{
  "parallel_block": false,
  "init": "normal",
  "init_std_o": 0.0118,
  "init_std_up": 0.0538,
  "warmup_steps": 0,
  "final_lr_fraction": 0.0,
  "batch_tokens": 65536,
  "seq_len": 1024
}
Each number is 128 + 32 x the weight over its row's rms, rounded and kept within 0 to 255. Layers, rows and columns count from 0. The size above them is the row's rms in percent of the matrix's.

# layer 9 MLP up, 640x160, rms 0.155, rows 462-501, columns 0-79
size [101 100  96  99 107  98  89  94  90 100 102  92 104 106 108  96 112  94 105  93  86  97  79 102 102  91  95  91  93  98  90  98  97  96 106  94 121 102  99 106]
[[126 149 132  61  81 109 113  89 159 139 111 130  88 216 176 128 127 129 184 108  82 112 116 114 128 157 122 165 176 113  89  99 160 142 126 160  98 116 165 125 106  87  93 184 157 125  92 147 174  54 107 177 125   0 184 143 154 109 138 141 125 145 152 144 128  87 102 155 113 176 123  95 167 126  97 144 142 124 152 183]
 [ 58 127 130 124 147 176 127 132 142 142 147 134  90 124 151 143 115 116 173 113 151  73 112  33 163 117 118 124 128 119 118 136 155 152 103 191 157 107 214 137  76 114 103 156 167 134 133 123 170 193  92  84  92  71  95  69 175 119 117 113 185  86 170  94 126 118 166 121  91 149 108 185 114 121 140 139 145 151 131 127]
 [ 82 131 157 177 148 119 102 166 121 154 102 133 120 135 160 120 118 146 104 151 108  88 112  94 156 155 122 155 102 137 105 180 109  44 170 100 154  97 162 200 120 124 106 151 115 111  43 143 129 115 112 129  82 137  79 161  97 115 162  95 191 142  92 158 247 158  90 132 146 139  86 141 185  98  81 132 154 180 143 130]
 [115 150 145 129 137 126 123 200 129 163 110 159 104 141 152 146 100  59 112 130 114 134 149 191 115 125  70 122 173  36 123 178 137 123 155  99  83 128 100  69 186 121 173 171 205  92 130  83 154 209 135 122 127 133 116 158  94 140  98  88 163 121  79 152 110  93 117 158 166  83 146 186 125 131 123 129 133  69 152  80]
 [101 103 164 110  99 118 120 105  69 140 123 143  90 206 131 186 133 108 165 127  72 111 104 103 153 131 122  92 148 148 155 160  76  87 162 128 171 164 133 137 137 145 130 102 107 150  91 145 151  79 185 146 168 103 188 175 128 126  74  94 129  68 132 126 118 165  62 155 141 170 118 152  79 155 180 106  90  69 124  66]
 [ 98 103  78 110 115 122 139 131 173  93 121 102  74 110 156 124 100 172 141 156  93 177 137 146 118 147 153 153 124  99 162 103  99  71  38  86 149 185 155 143  95 105 121 133 105  99 117 115 127  85 152 146  76  63 127 136 106 128 163  58  96 155 149 184 138 160 164 152  82 174 102 151 124 148 129 132 126 171 159 167]
 [126 120  88 112 173 148 136 172 105 127  79 137 143 155 105 145 147 145 120 151  89  75 145 126  96 125 138 175 108 123 145 110  74 128 145 113 132  75 177 154  98 122  86 114 187 138 111  78 125 195 111 145 109  84 130 180 141  80 117 128 162 102 177 123 143 128  65 169 117 166 138 106 143 154 103 113  97 135 192 185]
 [ 66 121  94 117 131 116 113 165 120 111  70 108 147 154 141 135 201 135 169 145 151 181 148 113 154 119 146 148 124 139 110 152 134  88 160  82 145 184 134 116 120 145 143  59 147 140 119 136 132 149  95  78  77  98 105 131 111 100 152 139 126  89 115 128 123 164  84 118 192 131 140 140 157 108 124 112 129 132 106 211]
 [121 135 165 152 148 129 158 127 130 160 128 116 127 161 128 144 184 145 121 113 145 104 121 181 170  82 117 137 108  76 120 140 130 116 195 154 126 155 113 115  65 169 105 170 114 123 206 192 132  59 127  86 122 143 142 134 145 121  97 143  98 154  98 129 121 154 180  90 125 125 120  92 146 158  62 139 154  83 145  97]
 [153 137 164 144 205 194 152 151 143 136  64 131 200 173 115 167 111 150 185 114 111 112 113 146 155  88 187  93 115 222 157 114 146 138 131 116 122 174 124 111 144 154 148 170 164 102 120 120 161 143 110 130 123 128 123 145 123 174 131 161  94 158 139  67  92  79 124 129 152 137 163 144  98 133  82 106 109  91 171 115]
 [ 75 109 173 160 137  98 102 157 166 146 149  70 137 140  95 136 159  49 139  80 167 160 132 123  86 132 111 145  88  99 151  76  93 130 159 137 138 143 139 150 111  69 116 159 115 183 134  92 145 114 115 100 134 144 161 136 135  72 109 152 125 130 122 203 116  85 201 161 143 138 155  99  84 192  73 153 124 138  69 117]
 [114  92  89 152  91 166 113 135  78  74 157 137 114 114  98 144  54 130 125  79 137 129 122 163 111 178 132 169 159 149 156 120 174 145 132 126 119 142 126 162  80 143 141 148 172  73  99 122  98 131 105 161 108 149  93  95 166 147  78 133 112 101 161 173 115 136 120 160 180 182 103 183 138 134 177 113 105 110 131 128]
 [ 83 128 164 145  97 117 125 130 125 161 172 109 105 162  95 138 158  97 174 151 121 116  86 189 155 115 165 151 120  94  85 140 135 162 106 106  68 106 161 119 150 137 145 116 156 122 119 138  93  97  89 141 111 136  72 118 152 110  86  99 137 136 166 157 174 171 187  59 140 126 108 116 115 129 163 185  93 173 106  57]
 [ 70  89  88 170 123 130 128 124 185 135 132  64 150 134 109 131  98  69 186  67 119 153 167 194  52 124 134  95 192 148 163 128 107 129  45  91 101 116 100 102 122 114 104 156 131 105 175 178 151 152 130 159 114  93 110 117 115  91 106 157 171 131 119 111 163 163 149 162 122 122 165 140 105 132 162 125 155 108  91  96]
 [115  45  86 130 173 151  89 181 184 137 137  97  44  95 104 126 117  94 110  76 134 116 151 156 118 139 178 121 153 139  96 139 153 144 127 113 181 142 107 100  79 135 137 126 113  86 147 178  69 130 140 116 140 146 113 137 149 177 188 114 118 138 191 111 139  95  86  91 121 135 129  74 166 100 102 157 107  86 114 159]
 [146 148 114  92  61 191 131 164 126  62 121 125 165 140 167 177 122 125  66 115 106 141 104 120 110 117 119 187 104 127 164 127 113 109  88 101 129 148 105 156  85 102 123  97  93 144 130 113 111 205 135 114 102  90 140 105 171 106  92  94 173 209 105 130  72 163  60 166 101 121 136 119 119 164 103 113 131  94  77 110]
 [164  70  89 149 170 134 133 143 132 125 165  77 146 116 106 128  60 103 149 140 163 198  90 128 121  64 124 105 166 126  56 125 126 126 130 100  84 133 129 122 138 112 115 119  81  92  88 169 153 109  93 138 145 122 119 130  68 146  94 123 104 121 145 117 132 139 119  82 148 134 149  71  69 166 120 170 153 109  78 149]
 [184 144 120 107 166 144 130 114 152 190 104 163 121 162 153 134  66 124 121 125 129 104 134 137 147 110 104 109 198 190 125 101 173 141  97  96  90  52  72 130 132 128  88 140 111  98 137 170 128 169 142 162 164  98 131  89 115 114 108 120 188  78 132 159 185 121  85  71 123 148 127 153 151 125 123 126 107 111 142 169]
 [144 123 119 165 139 113 118 133 124  83 161  99 113 149 122 101 150 198 119  89 140 123 146  97 101 139 146 159 151 207 126 139 107 177 103 134 195 159 150  85  72 170  40 136 124 104 132 179 116 150 106 166 104  99 173  96 150 132 155 118 153 168 120 114  86 137  66 145 187 182 135 112 182 152 148 117  89 149 136 138]
 [ 93 197  56 139 143  96 166 161 154 138 105 110 123 165 124 125 176  82 107 157 110 149 119 125 115 127 133  56 106 103 126 132  85 150 143 114 153 103 133 102 128 169 138 147 138 106 107 134  72  72 145 142 165 157 141  63 116 126 134  72 121  83 110 127 119 122 102 169 100 160 106 166  99  83 131 131 111 189 152 131]
 [160 117 130 238 158 159 103 146 111 125 130 119 134 118 177 120 158 212 102 142 114 138 172 152 108 121 189  97 196 117 117 139 104  83  86 117 153 126 163 112 146 103 112 106 112 122 151 128 117 100 149 119 167  95 179 119 126 135 123 106 147  97 102 127 168 178 116 102 157 103  82 185 125 132 132 189 151 122 139 149]
 [140 131 173 125 133 112 133 136 164 102 106 147 151 131  38 119 131  83 124 128 129 199 102 126  93 108 110 114 158  72  63  66 148  94 179 204 192 143 175 163 107 140 116 137 191  72  88 137 149 108 124 104 161  78 158 187 205 155 195 154 119  76 101 100 120 131 100  96 103 164 134  97 126 113 114 146  90 118 122 160]
 [ 76 230  98 195 133 129 116 185 111 111 189 162 136 128  88 161 136 101 160 155 136 127 165  77  70 103 108 135 122 103  58 152  95 175  40 156 164 134 126 155  98 190 123 135 187 104  84  91 114 161 132 109 125  74  99 109 102 115 124 178 149 118 173  98 114 112 106  76 176 124 150 119 129 146 161  90 103 110 157 158]
 [131 145 134 133 177 166 174  68 125 123 115 142 176  92 109  83 151  85  90 115 151 142  77 172 130 129 112 114  51  90 103 161 161 150 141 147  98 125 101 123 156 156 131  90 115 106 149 119 127  90  93  92 110 106 123 130  95  91 138 147 138 105 133 112  97  52 101 116 154 115 198 137  85 113 159 102 100 116 133 107]
 [121  82 113 202 141 147 117 182 112  84 154 161 132 130 120 137 126  87 127 153 106 173 134 136  94 179 124 125  93 153 122 162 108 164 132 106 146 128 136 124 152 154  91 148  71 108 121 134  92  84  91 110 118 119  41 135  63 149 150 122 113 188 156 150 168 170 127  70 107 121 144 125 152 169 162 125 111 107 136 143]
 [101  71 149 145 159 146 154 139 157 159 189 129 131  94 146 113 130  89 178 170 189 150 107 150  91  88 108 147 143 170 177 110  88 161 116 138 116 172 167 148 105 123 137 176 107 126 102 143 163 108 126 179 106 122 154  91  89  79 163  99 159 127 128 166 162 114 141 128 136 149 149 132 107  63 205 145  49 177 187 108]
 [ 83 176 123  70 169 175 130 133 133 141 129 145  69 133 168  88 143 169 139 121 132 161 185 127 101 110  88  78 176  95 128 132 166 101 153 132 129 133 160 182 116  84  99 114 133 114  71  95 123 142 144 138 179 146 114 161 170 108  90 104 157 141 152 184  74  92 107  75 172  91  92 114  94 144 153 147 202 112 116 147]
 [114 107 154 158 113  66  75  55 111 132 111 127 101 142  63 193 112 146 108 157 141 155  88 166 115 141 147 108 128 106 144 151 136 131 154 100  90 118 125 106  74 113 164 152 194 119  86  88 100 161 166 179  62 171 125 127 125 127 125 154  88 109  97 149 152 127 111 155 148 199 106 102 101 134 137 123 143  85 129 138]
 [120 133  74 128 143 136 137 148 149 155 122  66 178 166 128 116 138 106 138 115 192 103 121 156 143 167 143  82 127 137 155  95 151 148 109 121 131  88 162 151 121 156 142 109 140  85 111 110 149 178 154 155 170 121  92  83 131 167 113 167 113 124 142  70  99 144 133 142 108  86 133  91  96 116  97  59  92 183  82 158]
 [117 142 116  95 148 173 210 155 178 110 148 116 139 103 161 150  91 124 160 132  88  64 108 127 128 130 110 142  77 100 142 122 116 111 118 140 142 143 162 124  96  67 166 123  30 161 117  87 111 211 141  82 123 100 155 131 144 163 118 166 105 113 171 115 101 138 140 165 119  47 126  40 144 137 127 102 147 142 144 116]
 [127 175 149 134  79  70 193 176 121 134 137 136 138 101 183 123 104 154  79 134 154 115 135 119 149 147 149 157 115 124 154  99 184 163 146 207 141  86 112 112 110 147 119 110 118 112  89  93 111 159 136 127 134 117 120 132 104 136 142  92 146  98 150 117 154  83  73 186 113 137 164 161 165  85 111 141 173  73 126 176]
 [ 85 103 111  81 126  83 114 111 186  74   3 123  90 131  79  71 126  90 168 163 128 145  87 152 114  96 146 147 112 140 198  99 142 137 152 131  95 121  83 156 102 172 127  98 178 137 115 146 134 138 109 183  76 108 127 146 116 148 174  82 209  97 212 146 168 116 160  72 160 140 114 149 145  97 146 153  58  97 116 155]
 [112  72  86  89  90 151 117  96 110  93  84  87  75 148 158 120  96 148 123 125 162 166 117  92  62 183 174 136 147 215 106 133 169 137 113 149 179 219 103 134 121  96 158 146 132 126 132 118  69 134 142 129 137 137 103 175  89 110 115 137 159 129  98 136 171 168  93 155 139 126 136 121 128  93 103  95  94 115 119 154]
 [109 173 142 140  95 151  84 121  76 177 100 147 125 156 157 116  91 195 142 129 114 107 112 197  48  84 141 135  85  93 182 101  73  90 132 147  85 137 170 100 164 106  83 130  92 127 105 104 124 116 143 140 153 159  70 125 146 101 199 151 133  74 157 121 172 134 147 107 132  70 114 171 159 139 148 130 130  77 146 128]
 [118 114  88 139 132 138 116 189  87  75 187 162 135 133  74 169  99 149 136 107  92 104 104 104 131 175 117 175 138 106 123 134 164 192 167 143 138 129 156 134 163 173  96 129  58 123 141 123 104 142 165 204 128 105 107 107 141 135 120  60 131 141 109 106  97 147 113 150 181 113 111 145 104 143  81 105 148 128 135 105]
 [ 91 104  99 123 178 192 135 110 111  82  99 130 149 102 158 120  98 163 140 136 156 118 128 130 104 116 162 127 194 156 125 101 138 149  94 144 169 107 127 109 137  48 108 138 130 111 139  66 135 106 138 107 138 165 174 125 110 180 146  93 128 132 135  94  95 126 203 108 140 162 169 119  93 130 102 113 166 163 151 179]
 [126  84 114 208 120 136 141 113 188 135 125 142 129 137 174  91  98 135 219 123 173  99  95 143 113 133  94  79  86 133 182 103 161 154  94 159 108 144 136 159 149  98  70 170 121 113 128 119 201  69  94 127 150 147  89 150 108 101  59 124 124 138  86 134 143  90 117 104 122 161 148 144 159 116 135 168 132 108 142  90]
 [135 107 126 169 168 121 116 129 152 115 126 160 127 109 115 148 123 175 135  65 117 161  73 185 169 114 186 158 141 163 127  81 133  91 174 145 151 115 138 109 175  84 182 102 129 136 158 191 119  58 123 157  70 127 120 129 105  98 134 153  64 179 124 136 139  72  79 109 104 109 113  98 139 149 129 139 108 145  86 152]
 [ 96  85  74 164  79 106  69  84  89 137 146 182 119 168 139 200 119 112 118 140 111 122 122 101 118 134 116 157  81  77 154 108  94 136 129 167  99 145  85  83 152  88 109 106 163 145 176 119  98 108 155 131 132 162 177 115  93  81  77 138 142 119 100 132 108  96 135 169 118 160 161 103  85 145 163 131 129 120 144 136]
 [118 136 141 115 107 116 121 130 154 188 138  98 145 139 182 118 115 150 141  62 165 119  95 123 146 116 179 146 110 151 196 136 103 161 127  98 114 148  92  91 138 103 181 186 138 102 114 184 120 164 123 165 144 148 142  94 133 159  61 191 122  98 146 178 137  84  66 103 221 107 145 140 127 130 160  70 177 128 150 169]]